Weights of a small transformer language model.
Size: 16 layers, 6 heads of 64, 41.7M parameters.
Each number is 128 + 24 x the weight over its row's rms, rounded and kept within 0 to 255. Layers, rows and columns count from 0. Numbers have three digits each. The size before them is the row's rms in percent of the matrix's.

# layer 6 attention query, 384x384, rms 0.0324, rows 0-63, columns 192-287
110:121127136133124117140121147168159176109177115139130103144161125150109175123126207168087106128131143133124086131148113145105163115176099141174131171160114141081116107140105100150127112128118133096146143096110133135083139126113161139125142121121153118134103117118168145113107139094132135117
071:137115131146115127094108120116123117142121149140093101190116131121118140168127139139141088210157163126129144134149088118110179159123174133144139152166127089102148136151122126100134149116147127108155071148089173123132140137081121154100105123104109104098122096161138144153149098098174120148
080:104139142153141121134145116132124090131112118140147096111155123163143108090122153110160148091121121121130119137075127130130110116135134130108102102119106161123151149110096095128148122121111133158104170110156117157077133114142103143140110107156134156143105174052118117072155110166139181119
104:117157101126121150162107145100145123104159119162150122117134120111103149119126130126122125090098107108137111083129081147167131112161105139136137145140085132143077113140132109161137127134110148133110131129156117099129134121131159138109140117152173146149086120111150164110081102137133120137
088:166122147128076139124093107144160150104151123159138082128131122141099131127125139139106139122164166119144088162132103133116140136132143124157103187159129122087120100149101140127145176104137111101116126109143142160061139154119134142105145139146119111087131132117150130120106126120144136118
089:166141123115102170142128147111126102091178132196099137159142120127121125138127177139168104170141121125136154161125132082097163170129121156125125134107128063103133145152103139110150139114125115148145101119131135143150132102086141139132100169126126107129132116184129144138170092070118115137
098:131125114155140125121125109103115117116100100109113103103122142124147116134149109098135102117132110144129167110081111122108135157123135133089148142146114149107112141087118091089117143147080161137089153148112135098158120088125138157140141095143132125111140143119127139085122127168141142128
086:140132123111103120163118144074124149078111111122150130097138154109100116053106121132120155100112133097131140107130116179126093099142100152115137111115110127150102115153157130124135134090095110114055089139165102086163119146156107132123140123160064144091123125131128082105093159164107183087
101:099123088123150148153153134146100122110124136139149112125149107122117119076127144147161126138110077114112162147119163118122126170112090153157145151093125120124072157111107118127116155121087142122110137114127127116159080131153118131153156127108126111117111169132140127134115130175117164145
092:145138139158120139146137130101139118127131129110129078112129142164127155142148175116121115120145123109130147130129091140191136096140131106173111134097151118102144160201109092156110113115146075113121168125110120152086117121171120138107142151123128121106096152079157161097142145107096138155
092:144146127126145174063100111118133122149112154132109117124120130126169117146126095096105165128119138101131161071119112106155101144111143132166151144151156169081110134148120123092127134123104146125135151132132146145092161128134156127142140093145184094138135155104120155102138107091191107139
090:145069133121074124128106137107113134099113109138142124182104122078139161107137162123115085128149147120127063159160143119133143121118098131103144132166172147068137132125101123143148169099123127106171132133130125141119153144141104092112106132106106073136108132163118147124135130063146138082
091:108174095114118108122137122155087112138093133082131147132144122117149121106151124102172128099115099156094146103101118144118101113148142150128121112096141161117099135076146080144118142164110128146120142118065104099152110138154115135166131102145134133151143154115055113155128126112122142121
091:177095173160118114128116131106148126158151147161121099099137122119143140124141156145145125149159137138149136078101086135093116089154152121126106156150130147104148138189145123131110124146133118103111147117076135157093132113126146163151154130144148091082101172083154120110104130157156155182
093:156097132120127144124149147113128118166136147167110149148118135124115148127118141167109117142147147101130066177166120100137180123075121142133095127163091113134100161169128165132145153110161169141145122113170162180149137126106179108120110166104110148138115121144156144108135090116164138109
099:127140120105101150140127123120100070139135101149155091132142092101130096170142127161163116154149125116117130133070104145147164155139091144147156131137129166135104153104109095123132151167175118149102161130141159136094111170118143142177104120122153146126127107120134123104132107111121092125
097:129116142109172146140120123157132154088080087108136117188158151140106139140111140124114080106125130104120124123144091130119134146128155160191125154160126107099139074160104086149123123129126075131197194149121118111101125150092120123080137113138151162151118127107121136126107143139152115168
104:090128108093112111124118130126151140107126097163101103137137152123114129125134117121120136127102177128142101114129099104080111136116144129136097118167123122105134100160171140110142137152115152102136091132133174137127127104144143112140155085132102085170132165107143125117146118111117093141
093:122161129141145117150133138134105137111127139054164153132169124135197145134134107127120109136109129145116130110110085107130111108134126156074122104090141118120126097111109114118142113143143137125135128159154112090155141136210132134154101085127108138118117130113100111146126119143090110105
095:148117119096114121170122129194129137129110135067116118107149133114118130130151111157164144093115105155094140148147121106127104129125170103112148140105105125133118093094181096131142135123108134114138114111075103081132139131110090154109140099151151108141116113107113133129131133148116119155
107:112112138139135142143140109164125136099108096079150131116135137125136128117159112121131144100068068157092157150118126147115110130149130154089161133117128122139122073094126112141143106113120151106097125124097086121173105116141086111090136124150132134150153162152110122124166166161130100113
098:116106082095101117127104141116169123115132168160097145115154128127095158099103093128113140151128138143160129123157160091104162128093159099179098122138144131129143108143183161144139130114138164112158113114118154142113142149092136147120146172106105154122106116148119102132102117106142152149
106:121133126115138117204149093137122144109103121124148090094168140103149111135185111148182102118082079157141123116100087134133106152163129123106153136132115110153076101104123112094131120143111171101070117140122129115174122131121111149129097129112098109137108104110143113113122130163137102134
102:134114090095120126138114121131149145114125116153164095105113166138132125128172153156095081115092115096160136099136115127158132128139132111164159148148141151110082146119085161129144098098108106138072122108153164155102130160101163132120102095143134144093137113157091157110107142136131102134
098:172110123112068099133134100133137142153165116091151194129143171153129130143160141164161145135174120170099142148143171106117132157171131075109150122117127144102109070107191131144124089153139142168133071078103125109140129127146116120156109136099114133115130111144107094170147127159120106110
101:177111127118142142123119075101103140164151155124139134074103120127204112108113108158167100119150104122135099142118149130144139173120109115147151126150160127150101160137140110111155171132125134147103090149126164130134105172130104096126103125111123100106136111145115123182112100142124156119
093:156160158129098136129132150126133112134106137127174145170085125115130143143114153108122135162127161143119145163117152164168144148130125116130149068160107115138164128126108105090084155178168135157134105140089188141079144168121116115142137174147119118196124137144116120172159109091114090114
097:182161140143107123120116103114120128152133129121109188150114112137143190101134127145159151137180169114083115168196137142184176118104122093128120117124115117148142143186166120119122122155145144140150151102116128118116113130127111139124112099131164134113162166148145144114149162091149162140
109:136131114139182142083101147133137063149125088085112153126129117137127141147143056147112156140094159145129175122141091112130121139131155122156152133122175168123104130169142115107138124115140144118127132098096140130127089160140129152119127149102144140138154138126120111088133114142129131144
104:116152097137118121156159148090148146127100167141167163116088177170164162160159144090144092148098160118153103118155104105131124150097136113183093121109144125120141120166155091151111138093130112112143130127101136137128139143073133136130115142163099149128101159122129126095125099089148144185
101:164138097130133106096158141132114153129119159061149119142123144116182156126118153103099099130126148135144147113078141134144123143151141129146137134171177071137113135130126135087142133113104132111106132200162142167102113070093117128130121173122103127162103135148058116190089117097139127113
099:139113123119138143079121099129154124125116130114132138122118130113076129116110075117118131133118115118134133151168138117109163136117165119144141165166120107093109132081163189097144146108115124079144111113182126108113077134101139163086121150103104092125136102149102115148128135160100165086
100:119155156169144133194126164158087112144115093118108098165111168141151090122119126127110140126088122069106095146120117171112090117122073096125132150174136158148115149155132152086132105095117199124117112136175077151135142081127142128180145098163155137131121124100162143115138150132113156137
134:112127172132138112168175110153136137181115137112120160167136125143113155087135182118172159124128096125060113134142167143141123094143129122103134140120087116141127107130117180120109077105136138093096114108126068137149119139147075140111098109129155165107117132113123146154139174140126166089
100:129135114172151117145115139142146137105133082110139140163145111075126164135114128104143115127129150110142096097135088118204116122143125139100141129133136129134161116113112103131113155134144066129125143156094114101117111124166115124124092129128156152125099125122151093117139151136146112140
104:104121111136136096152110107143139132146138127098156152108103155121154145188133132133089129132041140124149102119128146110151085103154106144144192074155127120161110127138114115110123115123132145090154129145193123125125143099129154123149150103149122152161131108130127136133107135139137099128
107:138145129117160120146158122139108131171077161104168118174108147114140139137142104114124094117136133141096099109136142126168128112129088131128122155127095181164094126118111173104119144164099130122131160145164146113151189148085157112140121099103108132137127170113112130173171124095091133086
105:138119118120134079158092095136140113112126098119091145138141160109137052165127084116135156083074167105129140121140134093164102125141126129108152116128172149130116090099114115108100135107165132137175149155112112153104124108146120100159155125155132136096111122158142074137121101141146100136
099:104134113129128120136094141141134134116126130095118116142155159105161082158134101144125125108095178105153185123094101106168105120137109114130121118114163134129121153109070135121121157132132108163108121170121139137135131152084142132128096136158102108121126096141113132104127110146099090146
109:109104132143107139096089136113122110111126157119132122151132129119164143085144120164119132104127160189125159095130083104159095150152139146178134105143148132119131129142160151125148146094129160102121132122108142106136116096119120157100111179185086149139155128104076169122158166157126137152
092:122109161142113148127157142092097118071120113203198122122105160144081115117149105076111129164171105125123146172136111158089121129085138125119155123142105112119152130123093144130116163155148163133113102129112159146164093115155140114128108169124086132102162102144155132141100138124114118166
112:131119127105085174087159151108127127102129102135158123121146117118108103131132102142087132112178121156146150122109110143095136161130136162152135168113149133113141137138139132139138189102094166160096137119117152162101106140129155127133143160131102065122145124093124136140148139136113128101
106:107130138115112094109112134161142120094118169113102119078159120113137130133127115112153139128142106102140109118105169138126095111107142158071171126118166172132134135110144097140120156128127101171087158144127126172144146099211130138189141072070149139130121080113093105155161139119106161121
089:107139122173149152148121148153136124133126091107075158166144141130159138136104134141140158066161151156106142134136089140138107130187122117112114150110148118132165138121133110143123102096131123109156130117133087132109086139103122143116125087114135084127150130070126139142144119141090159124
093:142134160130108147131163146124121139103136153179108092081143107158093130125123133170114146113132092173110142159149115128086106133151123110101171140130057067185145155149177127161143135134110193081108097126173135137153115060144115181078139125091087113145136134131167121099091137159124152106
104:107130130129128105166130133123102142126126139108083166136112174138127127136138189120141135133170149160117136194129113088144141134105121127155086135144097102164121122101150116139119128150136159160155104113093158135125133140123143134164127114113125136137106160110152119129182092134135104171
097:130168137131130123140138106121145134135095102156088070166109141114131091128135088108122149124127126133108137141129133134123153176143145130094169139163119105112136132132164152139115102157159132160164127158158127139110143123202082119120109145106122153115121132130145108132099108145104144100
109:121129149115140160111103149094137128089168089122107144153132147141166162139146110103049156103109114154137155150171074133153126129121127115134102108123099123163153119136122155101128117103113112130127152100114129084143179083137138128114123173146135112168138149144130156118163139149121114115
103:107115117117103090113135105146146103142133155107137145117126102108120108112127153195130144118103138119121113138132139128120096165129107158111185117148128173126122161147126153178158098166138153110124082116174079178135141142144131120148085073149147145109130140137127086146133131121084151120
110:127130105151115121171143159155141120141140141138157136182113147096152183140159139113123105119089151142143086152101113161111154112132092113158071120132151094124116116159097107143087113114152099123160153178130138150128111140133108086122155147169150091099138142183097151117088128122174115121
110:110128175161154096142121108120120145123120138116126135171130119078099090120172118133112090169137135143133178122080133116138090118132121120136154147139146128124149150166094154139119107140116117088125150133183124139130120100117155187134146125108136130086104138102142103140103131164114142135
098:110187108133129126143122132110122134117091151082188101142100122092191166140116134166102092142123175133166132117149096147130098162127128137131142106126156133168176164196115151123125116107151135096109149181119103135166123111158124128114123117140102128125127123077127162143153138099113122152
108:153148110127131127176153129141150135159112155124091150135098141151132164134094122136166118189118168150119136114128124147181140134129121140126133119134110118088103095161119116112138136081105161099061140114106132140134127121102140140090171157072106116131141102090121118145088165094173132135
105:113133153099106120102118138170102129149138130130125147135141129090090104124169109121152162136134150148120107101105168160189107100115116170130147170106138159157119102122116165173133134174132086127130098122126146117141119204097112098142108095136145107160109126111106128168149134120104098099
099:139141112156148134163143119143119106168104079163106137176104143151135140143089170125170155123119130089142102161109100151070120147182145113167076131123143106134122141132181117114115116123080094139178138133131103107103069100089127103177119136154177106123124126091106147122150152090156142185
090:119081139114103150153089125164184163124142114129103135142111102120139143094127149121094127080151131142090109156132109138145122117112137131124134114157147118092105087134113146144156151143125119053150141098123122084120135123129125124089130134151138140157102117117135130132100149152169155139
091:151131122111161129143128125161133131146169149044176153134129126107209125142155105126137115150123145079171151109137127129115109124110152167118100139168140113129120145144071155100102134120153147144129165133135115137130123163117167101159142101130142151124086110121138116136144090106130112129
097:120135136086086136109079113130150146083174108146141135115131142166119104099150159172097116105135151132114109118133116092110105066117140097117109163148139097101147131150139140134148151132183122120076131081142192134097105142126109162125129135088089148117146089119093132116090142136143129121
104:113191095134153120152125146159120116189113134128155113166138165127113133154080137153139145126138164131132108088093150128134070100126127120111124108120143132195119136129148077120163092157167110135108099126160127127136155157167113151148136116118118179106138087109151113148120093126129139122
107:111111171119162120105092097155120151145094137122112110066095131139141106128116150118135137152146112145125135120106110120114126113138119179126182153165129117124148162126103082105127134150131175105123096084142177142098085165151136156109142115122119119127088099114137150162114119159105138139
105:119103156118108119115101127112151126159129154107113151110094144119142115147168137125129120178158122154127158123143165108189132146118117109144143072095146128097117120119110145153110110123150142113127116133105151134165137139149177138096077167138112142150095109153142137105153140076141135136
105:119125111140125109162108105137143140197108172139104123133104151167182114109104178164150082098109112143135112139102083168108130135127090105142112108170118101144134147131154165116155092120112151127129124188110112125160113135108149138151143111139097146102098114072105172123131126152102137148
098:106123189132112132156117157121137130085154159148095136101148120083068146118130130105085123114175082166106127172127116137112117113104102149087109183116114137112123119128140093127107109123093077152110110082114153117128164145139166183114133130085136125138099134140127105136147098173111134107
102:130140111152124160142116119087138143170106113130119160131106129120172172129163127041117113094147110131120126106093169105122155160141098121177097132111138131136107130131112136121083126142140129132112188167101144127133151121114117129160122131127145156107067160104129137099143108115147157160
# layer 6 attention key, 384x384, rms 0.0319, rows 0-63, columns 192-287
126:161109125124102153157119136133129150127126168154116112175136163137121160139090167188129092145143164106148127127186121152115165167143135120138114159163102081164114137126114112147170140136139108115150092143112169177084126157065152096111156159119147122102119104134135154090164096111152121103
096:091093111103113117129119136141125124148166121148147118140181124173108169147128145148102149111101135120137102121168142181126165089148139102180115110129112132158092131132094147124123130121143140110164120131106149169114143181124122136100142132101146155146126079115158157091123141146128112104
103:113178151152141140093125137130143148129059131118116157108083119100133070148124098118137150120169100134129155121100122125148115146073117110074129125119142090073149128109139133114130134144160128159099156139148087124142153082161133130151131086160124095118112171138092115139143119109107112141
118:162122110129121122125130114132126138105128113117104124168160137097115146137106103172154128119170133162118122138194145116133127177142182121131107150143074080123101126133122108136144156153087088159176123168122149133088125142070175093146128170117168107152097107116129124112165086139165082141
118:151087109105142144122080120124149156108149118164133097155105151112090158138115174152106124140125171126171092124146098161136145149126135094122089144170118103137125133182103131136148180146170110137151114113109149168072149146081127151108136154151145135100099124155136150110131090116111104109
079:132156172109132098119155102149116101137147125115119114192136130133133097153087143095183087139111137133111166154132184126151126100158072129155159121173144135145125174132108145088129104108101154143107145126125114161107162098093130122088095126113136155150140110184091134133167127128140160099
100:089182143130145153125127099177145127146115077111121114141126110123106119118141140113089131123122070151080131132094123112124114155149130125106144130106149146137132122120130097108076117121122180128140149159159090104162138126146144167149140071175118122131120140120133139085096113134135152142
086:121102151122113142134114116110139112109119076086107113117142119099144122081105108130122135151163091154138139106148111128118088158172155097138144094088124130135162126170129089134152149158101136129120088130112141112126148135141069113153158147161156109109102161055153126154128090121167135105
091:135127106119131127163159130148156131130119122118134087163129126097127130094142116101107141114118087104112115136132137087170119165128114135116121125132098119150126106156140112148103144117102174093118125133122139121145162123152151142124106106110140141117120167152173124115115122129138128128
101:170110136141112125108107131147135167151081121139119090158107167131136138153115160160116101131133134142154100111150075146148120145126132068127139135146120111120131132134082072153118156129095139134167157132159128151109183147096115136103127110189137131085095137109143149158163120123129154127
090:137102074141124175137115123155162065158133115152111111118127141131083148135070135111094100118122081150154156096128128134109145168130145150135152145152136129161091089111149147103126084106108157127143155131171148175114150126107172124145175139129131113148103140116135148092133073129122093194
104:127119136106133119151151099141105115144128129154119108150127131151130147118126185126170106149177168120093152128160165121123150130119092132125168138177161135140138147110143134097122109132116163102158108112140118160146116131116109125107118152136122129162120156153159141145109130111117178112
085:091112093124147131136131154173128135150125106107112137100171144141113153079124102114105162111127092123095136093095097176116134149166133132123144106114135133105107069100163115137104130139124152132095150132115113088162123132161106124151154125164119115120084172083159095114124113119124106157
098:144056126109121146095076132107153168100147124166146136102130153134108121202112129178074131151169132139202120134095070154160125146123150097134106139098138140120128124156099117133135143161119114128134135111143150152089160163090138129107157128161099118109098124085143115142164124102137100119
083:164164135140141121103124130133144101089143116135178129168071066124145112163143110137158131131106158086151149145148130067132144114048120134102091149158152154160171151174159125133163140115118130135157131123110110144120138088140159109084141140101141152168111112138103156124152147122124121118
090:117150094138104147129116136116126089116127146117174155117156108114082138121169097150111129134101116126093109142130115117130139194137112149110080127154128131142124133138134128130117161112159117150103158151150114127125129132172174146142126107135120127141103133159149113105071128129132153081
101:169126100163108142137123111087125166118155172171076112146159149107106133159111147140160115144099143117136115111186132140115111160156109150166114159138109111145161106155180111167153144121139125126142121148122161108115132186105109138086102144155143076099134124136101121119165102107125129101
096:147101105105126155122131077135139127115102128132121137100122150154145133155114107146145115111154181118155114102134152107088136106127107085134121115139112098108126142111159152139157135169111106141149111139094150125121119173122111109150162157156118084113169147144105096137181135103131140148
117:090119153133143119138128143131125095138127118125122160119129120161155107099172086102143179108139105137047139117128140157117109143142129146097107090084108120127120116096126122170127125131141139157095142154111105072173097156178098135145109148145104081124167137099131129157135144123162126108
072:111121091124131149153130116165115114135105109106130148080143185144110123123107115159107133098141097126135170085110126152150105124159138120127146135127120148128075116071175108134139102134111165136117142135106130108124110150138101137141115091150103128127108124117130111098107139122116121142
077:108128125128108154137146100156119153126120114114133106087174147145183125111120147146142082115143104139107118108130147180124130106181107102138173091108130139122070080113139098121114099143120140140124104119096112090135117154120085142152096111105127126136140167118146148097118145156135117147
117:133078133105126116123103128118133135107178122178134117125117166133153130159140130180149105161187159108191117126152093113110145118121126099180139156152143142143123124153114128127169139110124114117149116089085142158118125127110138114120121130102142137121114071128151125131142099127109117133
083:120122116151107127148125112174088158106087105129168127133149147137136130119116106129117115089191097167122136143118123154170122143174141102121168132120093110118109113074156111149107141142106126114099140096060138079124122149132152155114096124104124110148113164138174151151114154152150111152
120:166114102116129147160111144125172155106173166182146126119131152122114172144099181147103099149137174138175134126152123154142152098129117098152139130166152157142123100154126120152127103114137163117161131095145139151060176138082156138120179145113123165113103097138112179120141143127114128107
101:085111103102115130124087110167089092141110081120141162095127140171186089117162121154180128084174107108089152127133158148088140123110122119083165117146114150116118122117180142115128151131136124141099092104086119121168114167147090159150112116081107134148152122123136118106118112116115139128
092:122124110137079145083080150164148169147126110146191101085095161151098132130135106127081135133104114147154110145138150146135142143110157118136127155168139095123131091196147164137140149126138156117133178081137141149095105089142119122101135125143130154149098106144112131155105119139122124159
109:178142080086153144140117152107152127098176156138111116072145148115154134093101148155133098145135118129217123131145108142112150109139145088139112091155126163100139134146114101145144134162134100113180085134150159146095160157122156098150163137132097115154132124110139089111078108119134133109
088:147091116107108111109092139146102129128096101095161117099101103184088151120196108113184149100114108124128124151172159093160145097070150112141152138132129107166136107124074124112120110122143083137116159101120130152174151135133089135128118084121119090159129157150106115142138153143112150139
104:106111126132131128090092135141117074131196124126125158133156125092143119101125115174101159094138130136138147081090073145102109097099143129163149163153133119139137096138133142158141124110129151107119130136124136143170161151164118149130121136142107130112156099122144102109105167149131142107
091:120139140133151129119139110110130148149124131133115153123098148155128125135155108117108111098132146073137151140150103086116075151102167105145109184136147104143157165121096139158141121131120097149161149148134116150111093111128100139145138104160153107076118143113093154108151102132098133151
092:124144091127103109147151156141143147125171138096168133140135118109166142117132154093130067110138103121152138139105128155100153158171128183202136102158170098126147119151105128139167132129109146123135128153155107127128120132130094155121159156163143092157112109100113121152115136103183098120
104:172134106100128116121140111120143117086129149128141119127120132134109115127123122101090127142099096131182142093106142109126169164100105146172140092154124115117108094140144107146158119100128127100080130125150136128117142123137186117127133151116127127103107115138099136105130109109137100133
100:098119143156142108117129123118096116133098152118191097188107080081088093110110130112109148115126137136095109167136147149116122113108120157105151099178174145163082121100127110139111111102174113105136152153134114158118125080101114145129125108142121127127136172134085163158124144108137115113
073:134110134104115119122126107159104179114097099107145145121123172144184144118126134141104114119163140147122114140154129184158138106114164120144159119113137156127073097117146101136125123118116138127124127115065130102088119163114110150137131095098123126157100152151129151093119151121129106149
096:127121131150114115121113130101129122113131118138104136128114133124109127143127089143146100147079176122137101123113100120124104090154134140132164171141092109092136154132106085172115147121128136154154118151078143085145140144109142130117132195122111141101109102082149129103083137098149131101
099:141095133123145138142152162104133104148123148163151169149135119104148155100129147132101094169111142118119121130168123130099108099160100141140143088134146156140147122145133128115116108122133135105113125169152099147120098129102130124091131135178132157125177122116082159123130110093128096126
107:123123133171133153141137100191106114129115126128137156147082154123135144110170120115135141100106141160096118136177187105167154112149158145133062110157125142132121081151146139144119127149083106105106099075107168143115146118079128121095125091075128103149113146197105149159141159114118153099
102:153131130133147115127123118132150152151125125167098124115094129124102101145111153148111115119103174125124106129108138105140151120156108114115159185155150142107133089112160174126130146116157137149155132139124183173135128100122164110145106132134149122097149108126114137104100076126159116174
115:136199104099096139151127126114177089123185173124120106095152153114113144137089134120101113130107150156194159120074106082139112097131124103147143125114173134111151119124137130128147120110148118125137120167149166191101154125137164143131129130138105125094115105155112120123119126101146116108
099:064183137147100140133117142130115116154126096113151125146132125131134128075157118119183124128120104136118154113122156088130145133137142132163115122129129154141115139126118148087128123131188092110126130138097158120133125132130101177146094170159111135145120102146130157147158141113120117138
095:138108114118156107118127111131096184099190139141135101077160170171124120172135131136162163125139113107179159176131106155112135149112136151119100110087109100142125102074132167138096146109096110146117133104119152163138105119099128107154129103126132112133147166156127081107114110150126086151
097:120161079113140160128112115097141123094120103137139122156155131113088133139124136151091165122149122131152106130100144101089151173112086139149101111159133126109142135101149122142115149119162164115120164172137140146145152094114168101140121145137159132111095101107098131156122136142122133132
099:115160140091155145117156163117131118139129137110173160102153143087090128157125133128153169112137122126123092126127131173151102132117102188114144141113124142123153115146102116118164120118158134184145164107160092139122110137154079104124159079102109149124103111114116145162127118125138089117
124:140106121139140115163097143168092123144123073116097146149134136132142117080117118144154109150181164174060125108115181145106124095131147158114121120121110145123094138124117145129139122123151117084116119108104154124129126167142100139143112134133126145150162150105146122189123158143122144107
091:144071118143105098121157119141093131110054112077129119149150064132146100125129117132122114114161073098121151168136131108134089158125131137120143110113146081117132187108136146138114109119092129127070129132129128133175133118125119140073121107159146103167155117130166127150134152173117100119
101:160174131086150117152104097168062139133162103096129133137119131183178114127138127134177101126132088150124147157146133136105104079100161104102147158117123144123158159110099094098162164128137090163139094101113156122127146165120109155100151117125096124167143131109150144155179144146108128137
101:127128127115119110084166088148119157100091130169117125108093128117114129129127146105163144129116093131127085100128154113142191187173135124116115103132149117111164116136133131155076112148174089160138181110075150115101143156159123125120106118084128092113125152146107104123099105126106091177
099:115120148110159153118154144150113114107125120098130135136122122126164094109146118142160156152161092148109165096146154102127119152093123123125072082146117146125120126119133107097134105136124049119128122116080126117141143126131121131152114168131120169147164135129097127156124100166091151173
098:097124149097134128096139134134101097162158103135149158126128143078115096132105121143108124127094152114123108126100112132110132146098110143091148113153136128143138082120111149106154147150143176064095141094164089077073110160160097124120103131160131148103134122120134116159097125094098120137
101:138125149138124127106088148128154125112116180141175133182108136117154136131086132119084094177126137116129115183159115154149147124106120096149155093116136149128133155121097089164111130107129095088147164188113121142165158140110129141139154135174150115140141166142108156156137101093170125119
108:109108145150157092124118148114125121100128159191142147148108100104076125157142146155130118112143087175170125121074079117135090128138110160124151125081128139157159071175126098153120134108134128110124153135132118105124146143106114172128112146135136112136157149108132108158176154106118111137
091:110183120155136114131135157128121153134101151118135158109098101111110132144152146118142138136093164110178104146131132095092079108119109124151070144142136137153156164122095122155112100137112164093140151160120104151143157109132091102138144143190158160112122117088101099125137183101093115115
103:156133078122083081139093098122107112120121126112076150121109141148117133128111125089153133110162145104104171126160096149138108155117152168131157093092147120143134152129175106117114162133152151102134153104105119150154105138124118138101118108094171124130124139133154093149168141158097153185
102:160101131102107110170122123131153094130137161155175129133111136115094129112148113173127129137132137115109092108098139134158141101110132106131107166132094164155087130185120148156197117121122100094142092150147099111118117175133153117150112145076120160161095130151128127127118130107143142102
100:111139082136139126165149138066112175162115134140126131182130152119123134136135139126146118149157175133111153138123153123096141133138096108147134146121148110197118156121129132121126138078171121125150136122154067135133123108087109115099160169141167127133135141128114144112161174125155134139
086:084127150130167121158102087094120129137129091129097132192130190125105137110120121156152135164137160124061134164130097147182123148164102122142170149138114141150093100131129148114111152115154103090115130117079117090148133138139126101126104143156111155145128133178150166130132118135133182100
106:115186146123176150120102092127150087111136159151139099115071154098112098179131125132126117125114167108178140117096118107099089117110129148133118159176123113144147122109113077111132149100097153124131145115143112171184157107127140100157154132141142164088132134106100208117136111151127119119
104:093095096125120115106118160113151136118135157134169132096168154187134134137094140156139157118142103152159136120095147140118164136115159127114147127175121117101139093082178132112179157126162117155092109129125164129160154144127191122128168126125102089133123104150125114112158095123164108111
097:116134127151174148136104130099107088181127091170157169105158115139151144126127106146106107083122102184133115120130143147022116114166204140101166111128127145095147165111130126113138139113124147145130116142143124091138108177129156131148143112117106143145172133080165108146121114115151153125
092:149150169087127083154062101148128111143108144154118131133099124144096168105101128142114098170175091145123140139122126144104148113127168132112132163147139119120121167151092143135110130122138114134133141109118127093145126161160121149079160100116073125155126122108177153135129147144095086122
095:129161122123158109167128116098143122145154159188082172087104132134153120121132107105167132155185142138136133097123108142157122132087123143115114097105140147080138164196124131133097118149164155152131132127117129110158095144144147134094096124111083125142132107141141138095125141076081169132
094:128148119129124120166152111153128168134136147141148126141115082147164164125131145111112122155129136141124114123140128180101097112136115097141094127133173143185136134121133140125160142148118125114146109153142131146095131114169105168133092119132128167137126145082104128117141171070109122102
098:109136151137136132167092110156100090121137092104092193120160136133131109134118126134111170138155093119107141134132160153125134145079134131118109133100094144114110107135098140151075133097101066139097111118081159097141105136135118124099128111108109117146137133136188153182145136136136118095
099:113116164184126134126105128143139125147127102141155154135105128150192189111143133106117126100168123189084107145139124162151113130146151132157114155102107135117119144116113128144086088140162104122162122126111118182150108120111126151154142083095129137158133127117100141139134133132125176132
# layer 6 attention value, 384x384, rms 0.0307, rows 0-8, columns 192-287
101:088173107147130061082138134085103136123097139114156160119167119127167103186131081129158169118097144140128157101133129142153143133093096168192153128122123084141136133101132137143100139118152134118136097098152131119142153146152154114107140122131157112124120107156132189146117143101138123132
110:139150118124130132189139122170118161180115119056134103102137065156136077102115163114147088104099115158116111128180162114106139153176163091145155096102160094119129116167127077118107118130152144133112170124107166151125110141131137157111157095096076145143099166094135137115139150170142145099
098:151096120148134159124127101151134149126125071129151127122125200099117141150164136184095127129172124138124134093090106149135103108114108157120106136150116147128072089130152177101152125145154125185124142130137108093095136130114117127124115158166164137141156124122115066127139113139105135155
107:092145114143153150111136107122104082143112103148130125178084149120090155135103138078143138109127123117127123134094119131124117126094160095149151147103101143150145108133156107197123125105125152104125173096126110114087163137154150137121143132124134117136120125161113129136091118130136142221
108:149130126126104142132154145107135145121148125102117076157126178150086113157122172156156043123094129134135160138118110128096168125117119156079194119149110139108124144150133058151120152132146137154089153112160142149136131107136121157137104152093112158140104142128113155121111111116106083127
114:111128114167127133133120090136123143128096137119111159120194117116140128100123153103172146118133130131139121137156132112108139128111164088154141103107099121129118114143127105136119113119079149100172094148108116119119136174108128110151120148130152095126109132128140139138168124124218095136
106:116167122105117129127121084175154126156137118113154126109179142152121108147123128093121138140097146165132084149162168159124104130096163198101139082114094113155139113126150156106128164120180107121161079094113124096123121083139145139157108136138129110160135153140130130139100143115149167121
106:125113134096105146127141117078137108157113126145116106159107125125092155126074193073151119097111121141132137162165142132162206122108164100140142052112099129101117125134102103166099115142122118094167162123152112126124119155130100164137143125138125102135105151151133141130120149100174097125
111:150163126134140110166160108128114164142095125128111093118176107116160079122105147131121134117118127131107108120111138134103141120147088128167142146104172072104113100133107088106096080124118098101150139141141105122130125157111089139089160058150087156119101140091111152127111184161118112138
# layer 6 attention output (transposed), 384x384, rms 0.0313, rows 0-7, columns 192-287
115:085164113129109083079104130117068133121115155124141140113140130121115120160158116126149154084127116131109139084139126167142137090134090116159140105095150120138133131091134128133078146124150115113130075126125136125122164158142131123117136120120184100134159103125145173144099137120127105128
117:165118097114116169164159118141117160152109135109162147095131055148163096119126124128142094107097122134118113124166176124101127133149151117154132095089159113118103122143142109098147136162132167082108164087115140150108101130157124142155143090109086148145084151072105154160096142157154127073
104:154114124158129100159144113139114147131122050152148113142111168084109144151153122159107166147165140146161144141102094152153109156118140166099119138145123140139103112162118171144134119150164119175113182123099122093099130117131143095095115113128145131120141123123122085117188133147103143143
109:095154137150140166114147092114140095108130123122134143107100124116107164125134153128123116118105118110099091142096107119124142115085161112165141162138110157110112137130131100171137153128123132124135175105132106113110183150181133131137138116100117113103117115123116123154106112118126130194
114:144096115130103181115174143132152155105159145109120064149137154119115117145131146143134098120083104164143164139116086104115154108113117132092194155099122167129158148144108093118143144138120129129059145094158152116111109079140108160102067147081100135119111127085102174135117139110136102128
096:126148119115114124121107116095095120103109147130110136139184105148122132112119163127135146133113120104213097111160110097105134144116169159156139081097129094113124081154144107114089104151106153078167095150130119101122164149107116075123136130112128121093133132137112137117143110130160101133
116:111152095073119114119135080154158134142139098115153124099173142154124137142142122095122132106110154154135079137182178154145080117108143140121146069087089120154130095110146137118123184094175114119190077106114099077140108103112145149133111121135115098146130147143145114163109141126141130123
115:142100131119117149099166149078123112128127114150140134078107097128098168089072201094151099111114136146153115117141121120137183107085153118150140105109088152107131118127082113148110097131121131118192146130174104130128091146115107175123111136122130103134112110115105105105131160096119116129